python train.py --n_head=4 --head_dim=32 --d_mlp=256 --norm="rmsnorm" --norm_place="pre" --positions="rope" --lr_mult_up=0.705 --beta1=0.95 --grad_clip=0.5 --final_lr_fraction=0.0 --batch_tokens=16384
Each number is 500 + 25 x the weight over its row's rms, rounded and kept within 0 to 999. Layers, rows and columns count from 0. Numbers have three digits each. The size before them is the row's rms in percent of the matrix's.

# layer 8 attention query, 128x128, rms 0.0944, rows 0-63, columns 0-63
058:484464468501510511499473517478504461512487480531512507498495503500476482502492530458493528493431488489531539501495453523503492525448509463473490496493499447511460494523471496499492516514507517
070:517499527491504472461498538505537544494505533516486490524514486513468512441464504512464523517471531552540483488496488495504487506475517457467511466520493491507547488486534487527487496513526449
074:495487467490478462488449489483514534503540517475515461539469500479456512533504476536500549469461471547476501517466460446481468486513528486517510485498498497491459513456509536463525512467504524
070:510524517469508524534499511499526482487533496527507533504490532500460528489460525557490506446548504546521493499475452530497530480479466496491494467515495461509520470506502527511476527456519500
071:448491503481507530445519516471463512513519462514488478506497480489512448498502514448483510514512515487464562471528531526497476515490483508485499466461494490548523494503498496537511509492504485
083:488538524504530529564512510505501472502517510523530471499488538528495495529482515494473514503466525548510520496526522521507519466507497462462483527492522485472476514524482572472469458494488472
085:505493533471482503528507485541509473520556507500534498470511501489533517494501538471511485509479498476530480552474503516504480535492439482464504502491523517491520468501491464472475460483497531
089:522462524530481530503488511524491499530477505486504486519520539508522492528542515498512493505525409463542492527493500494539497506515535509503499496495467479557509507543515473474516512514441517
108:511478491527481492482495507488494530493485487502517531495520448494506568460526475482503430491517469469529462478510508501455537496490525513540503522495503468481528524469531502508498447514446514
129:505515533549512482446530484467533457477513529513480512553482533452484484522476478476477469507509486520521486479461505508501519480491474531520466464455479514515524492500524499503504509516506493
134:492489502476466530570486532477483522467480522497510480499499495510523532497430542469504511501501489436474473454502504478469493523464536514470497537493471471501489510518514549516531503540516506
136:518520532520451525506464479518505540497512470493537508480464505501539506443497470506439507535513543524557511516491477481479503497501523548489560524480504465517492520485491491492524437530487473
144:503527506472480503459525503483481495495478496492515477509449517493497454514536465515477548525464509507524492503504536480522489459508516464493480548476529483524481522492489509500506481462494499
136:529486549481472525490477514471520530504488509526534541519510478478534517488520477525469478480479464458532501502531502481477484452472498487521480509530493444502475478499547488481499498514473512
144:529483474472504457497548518511476492506488522533502482490501502515510475482494495513506433496535480508512506525525506448471538510527460467493454490503501480510499517501494525461518509455518494
126:537528549451520482526447507490478492525516482510528518486490540525511508482503536485555531526506497504474531507484515501534472490517529523480473486455477502532484482513464513446525499506534528
063:507524460539522526492561489511520501524502517510534501457484482534538467531498490506471490491532485475503485501501531514473496515549488535545517515514520518508502529519492532474547463488539471
067:519485470457510478483504482507499489512458551466567506510446504487544514490495487482491490474500494471542487480556495505531506500474506539552496516518519491426506527513478506494475474544480507
075:535515495511459464490509500516540536529456503494512488518506522469512508499433478491522494462451468506496472478548545502475479506488470494520493506485500521483495469537479459462495469479508534
073:478491488459482504497526504519472479514510519527549486500494525526515522495478474468510515500444507513526507453516510494514511466534483468477505454480507459480521500497467503514462451516518511
084:495514511478526519511464566515501521490505466491463504473477460498545487540515514465497477538502518476486547513479513521495522533489530491488489479529491516549518487481528483512511528494475453
072:451466537495543489476509520482501513488482520471504456543511490513460472503492513472461513498490465522488531491488476510481452501491527465547506523504476477473453514464486455527510494515495459
085:539472504500529504490460493502509491523498491485522516481502514494497479492528495521511507539475454473508415484503515529485490494488523526522509491529516514485517542518503526439507453459481557
097:524552475524516469544496466506555505495515528498479501515508499531518515498487476476498473475493543535488543497515505521547537482494506537488490539498491493509503490483489500506489453525465471
086:476509504464501444483507475502494531469501487526468489493504520538498499527529474512478534509492511531479483492479500483507503500518516510462455459555513550470497523523508536474508532471518477
116:504541486552502510480517494481511475522489506522447503518529522507478527497498496517459468507498488426508524507481538513566518509507570524523496518476462537528512505483500503498521527507505521
128:516454486491528523520498498497514481515496489488460508512502512535486526481487535501490472476501465505504552499490536489524518491508530481519489497480496463479475488465493434522462510524469499
143:487477514477503501526447506503558470485471467494488500499491503519513507524520491515444506503525456480533542536507491528490510484467465492495501526482467576508501494481483536534494584512519492
149:470482490474487511477521508513453499470511491518529465490534449541508492489472530509546471499483462457518556495512460489549518465464554509492509504465507520500483489494480485566529487475501479
152:478481462524473507463519502516496548456526511505536490503503516487528483495518511491502488499502518491526447511486499468490517482483513480472456520485499484518508470486475476548480479469478485
151:524473477530495487481502492498501533521516493470478535527505474520528508461507577506475462473557505551480535521525494477503498474474526500515491484508508505482507516510522501494549515499537510
149:506438507504500481518471498494517502518465478523538471530483513520500477522482494485532486485505505513492491461440514512487515530525515486493508511461471458489524500470531477491479491515513495
091:513525503461478515487497483497546469466518505502520499486547503521539504540493495459517471513451489452489501495474484489503490496479506530522448535507539490529480452525530470560515471478562496
081:491524529505491516531508570488481475486519487496487528516548517537514517528505476488516518458523481517481483453472530473495513502503466545478498532510512490515513458453493504526487537496532521
098:485516513510531520518507492475482492505489503470505520498449478487471516424507476489482528495536497517521475558544421511509527525502495462480505500471528478523486512492505519463496494505446492
080:533464500535498504517518501516493489511508485475495473549553488489497467487484516499522530563455478526471498502458509544511505496512519490484541444488470519494519492515518524520462523475530543
074:579519531503508461493528502439483493494523510545495507512482509454493492519486474498500477512551517500539487515485497520529533529515482527496505446483499501491536465439483495505517537500489514
093:479537508451437483527506484517534487489491525453465506492521461487493470480504521510521520495509519510467484483552486502513503489482532526507467504510523538533491480535472519457476508490513482
105:497522501490490499534537524561523458473509517564479517484521517500532511550509505468523486509476494456463509472511508491532496467457499507508521484518526490492480462482482504572495493477498477
103:513474493505529470513502491525517494504489498497512546502479485513503521514552521550490485494537478483546474489527497478493502498520480486496524490480585474445520493485470489462470523550468502
097:458528483493530525470496488511459495522498464538466450447499544483515454527523521478513478501485444480473492491497554479512502494525498546489480496495503453484471525505487482458529509523532497
108:473504493502499503480531517476535526463511512519473494508549533511523469532497551478529507487493506449471502482516499462523474467497511506475463496497458482525524512525524495528508499490549496
107:489446472552498473538492500537499484483491515542487454506532533539520494504470473496442475529504504494528499498489525502497500527519504512483457495465460512514459452505539480507515503495454441
108:480486534466502524523470515473464478500497494471474462448502497522488526461515514503445526516522477480519470536529470533523500486487464486467452526523492516497516461511498468526475481492444548
105:503497497534479524544503508509492492478486523525509481471500477530476518471504504519488555514498521506542516503491502505542463528566501547481484508488514481497571519556488479472515515540547486
096:504537440478510482492521511503514480510483475530478500496469536498474502496452501429479498513511502478503524501554462526523549476502485527501456532491520470460476476524506483519499494548503517
107:553485470498523497537491438473523519524521509499461487484471483516480483506520493517497518463533506505487558503503502479463531489522495490527465487531503513542470488509515525493489520443525511
099:561496484517499539531560491485501502514478489474471485490455543484512483521498496536478466538485528478549539548487468503530489521504500525462471522506458480485527525487520505523464488470518486
088:523479459501477509515489461524520472488480496533510500543470483470507515491496505477533481518439500468478539472488476495543456492500539514542483515535476495456495503512496471516584492478526469
101:490514515500479497503526493557506478469516481539480484479516511493525487555485509470513506555491487426476516498468498521506513511474525509518499526550487499469539526516507461563536484533525514
083:494497485533558491517476509508470492480515503492497535476523450492525512480510473472480513513516472524525513507478482494516540504541494510479538531459481487477535509508507478515501502467487488
100:497493467519472501446455526475441503526495514447522505543484490492464510485504516533474502505503500549502486523502521526531498506529495478512492466452534496480455470482501553480456496493493522
092:503486501499459508488487508501514467495496463509500504487506501523496510506459526498543482538471519448482508489459472492540488480512508502528422470529517525523480512515467459516539445484583468
083:534519514500508516539554520504532476533537509486513497517495482522496523434503516520489525494487555497521507498531476474525484507505523510485509473508474527486464487499545509536505486525493496
092:460508529487491505529506527554489532459483456515513486477555529494520478506521499494479511484493523511497492481507490476475469500537484494487454480524520512489522535547518520547484521496544498
096:511487529496414480539524525487506503465529470478503491498517526503497506467505469503539504494522499524519465518529497519513520500482465519516464531519543510508504504505495517562518483508520473
097:502509533537534519474551472478538495551518456506506509499509478543461515517498547505459502475493496510516457510515490484502511479521457509522511463518506464518483488492520484485505498482464500
109:484549507480521470494463515527539463454490500507507502487505508514526463546476524534484498471478483480499536486534523426534437469493517495522447493520479487520459497536519463518512521457512486
108:491494539507492457429511486524500516509457488461461496531525495488559509470516483504497554508510556525467510527489520493523521513487487509467476492468505516501509494461506519496496528529506481
113:487556512520489542511503510548544440510528552494503512499500511505503476489507482497563556497503497506523507530500482464510487490491474520510532520474512485507495467504504464509523521460471502
113:495511476503519527532494539503505532490539523490483511456529477485505472483516518539531509552474527503518472459524522514502493482502508512524475559500463537478536555497469506475497499460498473
107:457439480474499566506508487493511444484472483520450510480541474497521491494491525475482517443506488455497529492489466509487518499507465515494485516488495480542501525499461490516485528462516463
096:486458529481551509520518491495551497504522529519528479511453463478485485473497485476535525482487540479526546481480441505511480481491513493507526565475524482499452486450517460469544474507522485
097:501513497495534553538506473461523477493504530501475476515506504514470494474484492504453472476548499479480499455491515472489442519517493459485488509515504541518490494512469507467489529488507472
# layer 8 attention key, 128x128, rms 0.0957, rows 0-63, columns 0-63
058:554541504504520500472544456518489495525523494485513500510555483531487506515488477497484522524501522488548502481471492467487510507520493463529467531531486489457510481525489559501496489531546507
058:527458511543524493500523464520478509500542474539514498517493496486517513496506476424491510446492505491483502496467484482493510528503467459493471480457519498512467515484483477483493518506500546
061:486549490511494472541508459480492520491472467500528536492501513433493507470507505494456498483517509529531533443494510468492511500527532490500548504539482566505510549494502488508485504513524521
061:532492487482464508472511496542501486542505501524480503531566480500518487486524460480471500508471494485526538451502525520480535521489525504468491487492515514498515539569484481459508531480474561
067:569535511514479506505504515508531486523529478531472465496478515496534522524475513502456469517532517475480509511525501499505516510504478496508463482514482453472556490484542522514497514525528499
081:485556480493482503510513480477521522498526461504491473506464508512481507528491529504484500524509496479514502502491467516488521510477464512472510497495485486527543459531538500521521516537478485
064:506444534457533545453483511494457496490530528516464503532502499511502523477439470489543485519511503456497499547502538511531500482483487491517507512472497516500457476468467530511459532512501509
104:501500498488519438484494511545460495502483477505522533469525505428537509528458537499504466481512517489475463485508441465508471487532546506553499522505500510441472513477496515478514544473521518
086:506477534465509513463473518501508513508489517504529553492506427500489491470507509477559520516518423493523485499510534487529495505499538471478499496489480521500484538471470479467497514516496496
106:527507519486459489467487483475527448456470499513509468528454487483481509488489515474555516472500498513513472486404533461474469513470512530496500482489531523515565497519472479538528476510482491
138:554530498498511497516519485510482469512515508503553510501460482519510477482516502509500494491517514501536497469518482510485532516474471503457518528523549485507536544510486468516508551535489525
133:502490479526515483498519520526473502520449510483514484516475507490487515438508507487532546494504511538519498501504480477500503501488498516531514593494509494499554477504552523527510513544485496
138:485442522501448501466513526536455484496516512477497455485480473469477473483479463535501542472481507483526498514460525547533545547514493516515510537529492486529524514504495519491516492495507510
140:495482489511459509469516477477507470527522491476507509517479495470525536488489487527456514497469509479506500500526528468482525502491489539592469477494530431521514508504490522515482467532491462
142:541465454501503527511479482512474505503474491518529459493480481510519476507506522527492489491478503477506504483454555538471537525523472520541494487480461499521481506519474557494503552473498512
133:523549495473481504533460453520502459491502466499493491511474515509470494469459488494522529513500507543473505533473487497518507445499534527458464520543462509502463451490510509457486519478500516
053:516498501476496497490501511488504501490461521513464506518468499487512494499492528498495454518504503521481510486514495529525532523494518480517494575489479535504501489478499499499477519508463444
055:455512488513541472541457503477490511492476525502480478510531508516512526490518450530537471536520465475498524493516522540496502516478480510468495488496499493513531509506478495520525464497490486
071:496536523495503517459449508518492499460495497502479463528512537519526465524524511513511507511525483471533471530462497545550531519491514508479517484477537471516474470496515527486494469509487477
071:491543491511476529489491524499508482496511490493476457533510554566521523478479495476499467517523516463494523529474486494474513508476475520490527503482494442562514474487532496517495518496485452
077:503476527465514491495532519527437489507517514509542554494531501452478541496486486495493478498513521499476476533520559478463468484526484496533492534481479529471490515489458511505479466509529553
071:501548490480499500516478497486490488512517485514487503491523483427515493480531509520490502445542514521519434488495491485495497524507528499491477530500506546462483505481505505468469496443498523
096:549523508473527452507493513525497496498487470515481473481526483457521481508500488530530509461498472500488448501535496487510528518486561509520500470471499526510469518502496534459513458507512536
101:488492501509498501506529479490523525483498478453473469522465526503511498488486467472518468476505443485532525535543502511514526545497472487489501547489457480560502501520518490501490492501494453
080:506493511501506449458477537492488489449488477498490470508512574547512500476516498505543496511518473500505505499504517496464501474490534509502476511508472470507523493520554514494518527528516509
133:489487506480469497495499496520497498534474520470492529495526527475507462503461499511399472495525495508476449490511494535511533502497499507510482489439517501493511493477547510499537475550478538
135:446532454500517480517496465505514498494508471474506484513502495514499545482514470488487518468547478473464525458519511494510548489498496495513475505524470522471509476490534478533478457473520528
142:500521529520542516521445544459506501483501471497477501500488476497520506492510472463427496494540503522500524528456529434549555518491506498501497505492496537506522515517442480484530525523509520
152:506490481488513526514482478503492504486483500494523518448530495519526516538507492506534467522525529467488514487503516491519582506500512530504488473492427503518485549539527506489494466502497503
139:519512487505494493469485483491512571488502521475525475489554462485471535518534478479442516460496496477547480505503444524466512489484526512436452493512521521503522441516484492514528487506495492
148:536431502502504501506518476477515507533519490480545561514452474506500477445467499510476457453544495502505475533487500527482493442497481504518539487497465524488537484518527529509507500468509476
134:525494499459467469489487497495570520482537500480493479510488505517500513485480486500496476504482524531490516509489518470473527571512472483506530507447465505468523488458492478426475449502500483
072:481469482473512498459514526481474524540521518471491509481507494503539512480497464532487520474486505509493527466492512502484525498484513519494521459544493512526518465492474485527472475501483485
076:502467458480500476490479515460487483520515523532520528499513491488460504483551510518523539499514506524475535511472536462485506511508478531492506519488460462510493545463555478523483492507500513
091:510490518543453515538447504467505508507479466509488514513518458529521523533494493535461519503533516500504501486493512479485515509445517500535495486510500501525517495510474474549455511522474488
078:543515541502493455492485497505514511556511527490519515461463544508514465473506513515508531518505534499470503521509511460471527517509496526497489518483529506502516529523533502440552527513550543
078:470487484497503506533534505502510501497502479523487524465511491515513500521451477516487488535535510492543516482453470483507466498483499545495481513507481496498477482470507468542499496470505482
084:484518479483506517533528511521531461480534510501529495502494494445488478501513504506482532450564483504472471492514520496480502497474530475478499468529503498505480533510486458501521503473504538
105:482477474467465481453509502460479472496519533521464514449496532526516498501485475496519513520510481493519510499514501494520449530524485549520487448522503526458462513499533508487417492513513480
079:540467482502503494500488453511504514520466466503498492510496471494518488490492521508507464444475475509507483485512489521507517558429518484511480443503467488493535473565474487491465532477492513
098:497523487486486516528498490544474491512487442457511463521513471543494524481537449483508540514499480486481498490518521482530515517549512435493513516528528496517466513451475517465478532506513522
117:500514440505489509502569511511467533466527531491464497498496539515539463462461474519539506533480483501542489489517476469505475528487488492504484495501493522489514452539529497477510497511501520
114:459508454472489472476524527493510530520521491448502496508490517532538511524501495512508474478498467481502479507513501500487539533561474521443475494455502481486510477492536513519533519508531511
103:470500529501475513510486492503449526497510466497483513532504524517497512504534492469452524431469462509520496476551476532517521523489456549501522513494491466525496486501475496508481507495529507
107:507490475519494510530543521518482504480506475487503458494486515473517464501515513492539545496494513485494523479517527505471483504495491493470505521511480482503499556503538535485532463460548491
096:506512435506463484511461524522496482497493483470478527507514411516483541515478459500496491510501480478497466518529482496545475490477511496523468485473474493496496530525510480478455508507470475
103:508477470450573502504503526476495507485522555524479538497493550524464518468533514493499526572538440526485471497526520512482503478496494485512506522510514464534491531536512500473484519462483534
096:553444511494502455452506476495506487499530486488508466494531498503504488504504507537537457499515509512520556498510525485520480518497482488527464502516529504474478495554511480541475504509506529
086:497503487454504468452517485513493511481463517493485526490504537504517508499486493471541505517521461512462477499492513501497499480487514492465454525542511510539491449534546477546491496481559477
095:503482521454496546500530521522483472447488513505495490486516513523498492452506452483487503532523499472514469482521473444510523524513502512481503475516539501513478472500504529473466478476539491
088:474491476522511542536512507523535514557475444484472471496463479487500501516496471504462533501499510490536507481488478496494505520517484509471525483510509482530527499466474485478519514496484452
100:512495467513496530515440504490495493543501462524495525493475501460501487491499544465466535509504537490484478540479489470524521472509488471517477515452454475467475567456511486480520540511485514
093:493488482461470558469521491509485489476492501487501506490527508506537467511526543456529493508508444491468498467540479493512512512515515476426497507480490495540538494503513461526515488456533497
092:482500496488519513489496514479491489500492517491532510430548485518504568534500495519497488467506531567487510493472468509510494525501529499500507518564487517510470517502516533526523477516524509
088:520494510492489495519487490516520451516506547555482481481540537523503533522530483508473514501463517525446541494537539503451522532484528497511496493446462481495525500527493524534493473488519515
103:485481455474494502531519521501470466431531507504504472530520531520572476481494486527547469509504471479479476495524468474506489509499487504476492517441520491519474443494503483522521501527498493
106:480517557543493526472488481501459513515481500495462519483490507514493529514482535519513519514511473517521509521510477516475509501553541512516503496518463559538499496504481513540489470486474491
099:504465506526512503545486488484505491544494453529543500471504485482456524513484563512448529498516523501478503477512496548466500457499497539520517510506472457479533560474466502512473496508473480
122:546495489513505462512528519489513496508528483503481464520520479466539479519507477468489519497488509519522521485494508462500535489486462556500469417448500485518523511489498500492488514513488525
109:495537513482486500492507544481480507468487496511521479493529484495508480469477466512541530564452514542513511496502558476479505495511505498475504515528442528444510483489485495446495452559495482
112:448488520519525503522468501525443489502493524549459434521482512526499484512520457509517531489503502499472492508518514487515472469484478463522508510511502527491546503525486520487569511498532513
103:508512521493502520517510498474509463520514535509466484514497470505493533516488483541466487520556482512486463480500526480504488490535510531525503416541502530492503478541475486479483523463549459
101:535528510506491506492502512505514562485478490452508489466467491500522508469502485461506503495501518543488486451494501506491520523484486482505528479543495497518495448494533534531492461540478484
097:483498441486497510464519478476500474492457493477457498472495505512509510550522530533466501479541468486515499484520495520463506484482439458531487523520476490464498453523508564486525514462476539
# layer 8 attention value, 128x128, rms 0.104, rows 0-42, columns 0-63
099:519483501471479467540501494476529490458505469483503470508463468478515472489485526429506515540494510528473498535533490504523524483499498528464477499492476482531474488515511483516475485476484517
106:455491438509496509499509540498506481488521448472519533534526483500499537498509489469503511572543466470492511538470537509521519462499487506508559491498521486503499515474488486509480480492463497
100:472508474480504523498460478488493522538507506530499506485457517472518546495468505505516529502490481516512505517466519531484522527478549482498489492506505490472510495513478493548494506464518535
103:482518441535456494527469554477524510520503514488532508520510493489513517480495518472477516480534525513482514493456514496466498506495509525478476514480530478515532532494507512450470520521525475
106:515500525557488560504525502495542517522518471514509518524501479492598534527537523477505515501504492442553486493471512503478541469521489520479512498486467471532531493533502496504505472453517497
097:472517472494496542519514458521489510476458500453514498559487477474529487512547466499511523493516496494499453529494462511479521488498486486519508465518497531471475536491486490480451515480516510
101:514498508500493533531545492521469488512469486443523489479519482473496535499522457452522474492454503513510467480487523487542482508496506515486470488448500530461520499505498531501510497500526444
101:523515510515520502517462458556512471533494536450485522494462540495494517515500506487498484602537474482486441513495495502487480541544492476484503492546488478555507495489482484457490478509501511
106:514490467473502545524515525493494525467533457524494515493524518485504530461464481518527499489502504520546499497489520530512459541505481505487475487477518513481496510526504495489496552490490476
107:503486513502483444499501535532456542549533479514498542541461503464530506523534531517501528512479488478523530467500529500483516512482457544526500526483495488521480495495532495420494497500506479
112:518534465498532474486532480506467490533479461528483518548466474513497484459507522514516484518531506469449472504503466496471503498501482468468452511511530509492504488479500569501458512491515496
099:503499515515529522516475459503487509533536483488491471467483455511475517435527534565499494491527501507510535467445523514523486511537455494515490467510532495493507526510493512485503511494516516
106:470525518522571486477440564456459478512490486497522483503465525504472519467513499521519487490453487482509474507531493454522481509480487511537479546464515490456467494493483513467545482511500548
098:482489507476517483488504515492457477487523484465499515482471497489507478553479480488515458518497513495466487475495504522546486531514503501487487475495536438544501484520521495531465499523578494
112:490512526447489499520497500483485516529459495508518554522477478521515533510479467509508469497508493487466507546495497539510489495484480539472515437494519528508544506449500526464537474501495520
108:503476502493488526446460439488491512505532457473506517457526536516541476518493513500518520474512521475483517490485480491494520514505532455422493502500490489509529515473464531476461519490498474
108:513519496456489508481481524475498514509473507496456475442496497492517522482504494456490500524482486539482481462498451546501471469451520502495494508452497494551515576499523484488481506517495527
108:546484454519533527505503509516494541483502517514514562499497544527518491537508509512501504486478488497515478489504504513543514518464495468496502470530509482509491455481487532528489486456487543
097:493506519476558528494493446501464512494482488490476502474508506422517475466494428504516518521492483480487521558513467506511477461485485519547491511479505445503495516481483535522498499539504521
098:550505475487545516463505482409481472493511531488521497468527500473487490503542463467507491501482496508460518511499502521534516525549520512500514507513475507467545524514534501485476515532503512
106:525514469505484524496500506495543486494510502497523464452506526552519542509466513505531518515486507492512467511475540497486483515502506479533491481445565504474489481523480504497531516515513492
101:490506490525480528480531503502452502507536439492530472484498479467496520452490506514481469537483478481546530458527467500498498480486506489493548434519493532503524518491497458543511466530500513
100:498510484480536483522517513461523498512485460440525494457474468483484544488543470550482517533485499548505480470507508524481539491500442521469500496539522511497525514492542484504560513466502506
107:489507494490503467488470475488514515461500515517527512441499468478547498508487464534502469526500471549513470494500538497508497469487450450503539536502500477505534482482508459474479508487500506
107:520495493498525512507486523563523499511542479471515485521535514503506479510467447524518503474487518490503532466473495522456523481498518460487478456508497503534500478459519460527510491522505487
098:482522514504498484506498471484514509498510552460480493502437498487473507517488491527498514510467501494502469501486512511468494500541482525490478504475517531501526495536486491516455487465482484
100:484509541509532519455458504502507526464507518472513507475514471530525489468450536476503476497556530449467472478493469538476506542525493516491499495506500485445461476511534478514518506505513489
109:522457508487521506526517449515485500481470527482501498512561479486499471446576514508522496483507523497473478528478516496485522499473518483537472503510534458494462529496504448526524477512517513
103:483463524525481498481512564496489527491528458571514497498526485538486547473473512489490526471496508500510547577494513495475512506503492473482480450530493531506529506465529496502477509510527488
101:513475487509522472527510474500521542499527490502491507470484503492471505483488505469522509485476501546513463511494477462526514494520532504503516504527524418447533487493500454466513503513447495
105:476467494540500490477521459491475497503479464520521506497488490464473525520508504484490545517479511503443526489447516503503480459527475501496477484479456508509495455524508545499491541535487478
103:493521472480490538459464533492500527497479490491474499511464499503483446527527517508499523515513495481535520516539496479467539515516489516527505495455515522534518456490500468496553516481565455
108:496506530474516457497520497483506543485463513511492539493547495508482511526514531527524509545489532524461516507481516462488459516500489495509503518513494454548479479490472515504516537532499489
093:507507534543497475552524505526479508469486483440518502497561502458515544515481484523481469517538496526486461491460499533505537469502490456516512488506483490483487496464514508493497519519464516
102:504492519493482448512517443517498540535535483479549513528466517499511508517525513489520498553494479514526477505523483505489537495506470461510504511523477442491483469512469492516510518444486528
103:467532516470560508492464525484489543506522505425549484494472521495506506477466477481528482501492506490469465498485457475500499514507497506480512481485519518482514495541477451513492479498468513
102:494520516488451461496460440485543490494504475479484504530469497522513497479472495493515500492491462487516494479446458523505526499519483530476496505474536518494498505491518510441523508479527490
100:466527533500486527534494553525501511520487484493505484472517499553515504506458492505507491498537473500563504505473492504455465455549517551515527499506537521532466534485495479532513506504487510
103:486505500479538493514508508466510506456509500515488500511519475492503517503497495515516506499509505515458463526491500521517525519536483480471491494484517506526534485514525511506494506549436574
099:509500495491471488522542503492470532513533471534520470515458505496518516474480515505507493463485463528527523494507504512498505501527471483500513481518531498563520548488465550484471487509459466
099:476511500520495491512503521532536531495496472504466513492521472448496503504472499469476489503500489463502504519501494480499546489513499499509522508513515509490543500516455462491514483569475504
095:535520500513489526466482447516508507541501501470462501473485518500475514500507448481512489529511538534473465500536547500482515516497504472470487527471475534481482493490507454496467492517497516
111:497473486496469446505484480519546505505481478471514491547462492565534437532491509505482509507503487499489523520520527497504463442456486507542473485523554499505511508497548485480506519521476433
# layer 8 attention output (transposed), 128x128, rms 0.0928, rows 0-42, columns 0-63
100:483526525490490515479479465473488494578502487473556530479502481493507467502503506520528508462511478458493485498505445542478537473490466499514526469481503506458519506499469494468528518474496523
101:536506487469517442522493485480500532509485548520487516478460523500508482508504492506515547494471466518531505493459525457500496506508497489443501510484481492545486498535525500446467510486556524
101:471515510493488467512453519519492472461521507497539503490531479492505512521560443455505508488438478452512498484498478503499488509493517526462500476523474508484483509492508498517502506514520491
104:495557523462469525471473450502473522496555520493508545507485513518503495509521464536537515514502513504568537524501548519500496517489459446495484537507537515477499493497518513490509498529485487
108:502510486485478494521472510485485490492485468498526518478518510567522555510554506487450500501523490501470471487464531482509485513544524504452479500460521543480493515511551499523516541494473527
096:531470542500458474508515526504508537562484498467532526479556496530462492496462527493516512503525474518517492510490517492514505510529539511509497499495483479489507520523523456498555475448481507
096:456468519475509491508501485493477495458497486587501488532496516503505485513493520515523522471515472464513502546552501529498513532538529457522495515495563487499485504476515452480527520494552526
098:481508479512460509516504560469488475552487495512497482496494516527490531488494482495491507434540474534528496473544479497522497477519521499495498463495476512505460517545535478520509480516491482
105:500528429458516501511498503480543488512479495507503487505467480541479521490527522512478512497474495467492501486457442503494497481524490531495517537506517470471494497526444517521486540497468460
098:483494490521477481474490487466506479432501558486527507494501482509524549494504477536524510487485582475518457573517531501507473471521508508478513499530506482487546521494483539500513499537496547
105:501458527484496500513490471488507510533470528529491513494502465488566536490539519533470510488534504537441538528508515469507479502472454456533523486506491514470505499518484511545529458544504481
099:543532496499503525508486543474551512511461471509483486502458516504501533543516471459512532474486511561499502531512501529472499504497566471495492494511484521483500501484529507519510512486516499
113:494486452497528534496536520498473503436500527523531493508508494485462458518529501469518458504530509513528518544517508544500459519527440534517510540473479486515501483485474528508481487508503467
094:481515490509456510482493515525502495492548464481479494543525524516530517492472505516517466513509498516558560524521510496470513513497489552495465503493523477501519492507458456506506503468472515
106:464486543525482491509487511499519511487500465499518498492500456477537499506533504517480546489473423526537516473540563512512551516511495515534510514495489509539529495504505484500456564495506523
106:470497499495509506485461521532564515482501463483491509504532482489497508517509507500489520495524516522520488479455510539498486494491472491518511500499474529493494541548484477507511495454545525
099:469530494564504465497495519502498508507448508494508533460553527501475517539524543512487497455518467471499547509517482455502510549481511444485516510545511540499481447507487508504537471499491508
101:525473499495475481494500513531526482536506500498496496494490466476500503501479459486514482551527464490481503549462428460532504472502471513522503503524464506529508537464559528491511460507533529
094:489468518516511480526512551529552532491504566452555490502482511513547472499491518523480468466479477494532471497481500459503551506520478509504502481486538517466502505466482514477489467480478494
099:492516509493451504542440512499499464474511476486510527518480503465519457548463523497485494528485463480546476526454505485535497474502521497516502497494541513504443446519446516498515478493479472
095:496498496482473483515487502497471452514495494506506587522513445524530463467517499495509479489504522521499548475497474510481462558503489516559488489523498544543523534483466508503495506486510528
096:506520540483510527543461492503500533510467467524490533504508495550476522510472523510455498489474523493443519535457534483489545502527480522467506499474485496498489510464501502505502513471502526
098:518512504512540482464481523510475498486539447488492509527475517553529514494478468506497544445492494504482496540496499475518462523490495470560486469472490526483516546500482505485451523509527491
101:527475503529551526481509471482481460528523509456501476508479577499513452503474505488478519480503508474538480481520488523484484478481523544535479497514508506508491518504505500499505558503490530
105:468493501497511514454467501549568509516503496505450550529494519531513543499492528477495499524499541499512531516491492497534500510517501484482517498511554485492512549507500497472540538486536487
099:530479463502433499482504497451485443487509454487519509492527501495547490495505532496519480482502549502532502461505500497519469501480498471489507528505510484484475497493565502493492501553500507
100:509522489476469539491539535528463526526506506505514511486478494514484518449448518501492504486488499499540504530474512496530506492548505506543494482521506502446491487487476492454469473503515520
108:457501507500474488497481507502507533523436460505495513481507502488471493531444471480508495499463536528492484473541503508549472502525476532508484483451517515520512471502474534464484517546479530
101:482486490474473502519482478547500487504472496497465494438507490487516506492520481500510535472481514431498486473477587524511532511530498485502486527510515493513504546449537537513568490464494460
103:550535474485490530443519524521504452522474520506511486487486490499517469517483468501517435504480474442496472519497527471503518504457501492504501474513524484514421524506531534529476507465543505
101:522508484463500464500518533461501509504492487512487470487540544510505485544485525529488493450548493468480510494492453519530465530500517493491518458495487448513505534467512482519491447477488478
107:508501496504476473530526480508513495536516509507493531487488512502509507503464458468502512508526504535461543504449513509539469499477502494467517536512506530520483506536486510513465526500485536
106:492475514520444531496477496456491492478509499477529536559518495486476505509493491483520504513496501497505502468483513513473498494494511477521510486496494555482485446499487496529474425523516572
095:536533471486495497492521490517531498471542509508489574501501537494470482473482505479490492491506504507499462462553515467479454497507483507543440480496504531512534471509513504485493484487511483
098:496497514453473498545514518465541496473537464488481481485530456481488460519490530495533497472476494523525490479486546484505501496490504521511489492486515537486518512479475485497468448485518484
101:476546508512528493535517492525528496473463500484493537483522494471480497510564521467546497514497536524543516472511482506472489553471530471497540545489498489531515475462505486489491529494529496
100:487499509507528497497508505523486514506529531489490525493451516498495496506491527497456484498494517494493464545526503493477538503459517446538460484482479490492496504484529491508536506450503493
098:482471468486507505477459503471483473510461512499493546505471489500475514489533519532412463485531473500510501526498478479491497469469521460497467496493445486514485473499507491509562500538472506
098:458433507521449491526527450500497475500462486519523496512448551503508471489502519507522480531533503466566508466491533516543435489471473485506557445501516518510499490517532489487521471485493502
098:496505463525497504473528493478522486539520492473473527481497490486536474471490459496531505530535441517522460476518487483511501475471512555523515473506531487480500510523552494476545515472483529
098:508511502500495537521477465490511451505508499471466500525505512503525524525544503528440501508538435483479543485479492527497440486491504507508484515531477542497466534512541545495510510476527486
095:521532540478564485513488522498528504487533536480547515524534472462518481506496513506515457505477520473514495512478513504537515491532505495561476512488468494496534482498485527516502478513512505
104:462505478503526497521499516462479486484533540523500499489477485434514500477482462515482512490494510469485486512477465539504525505464496511494435496517501484515473501494477466516500483451458502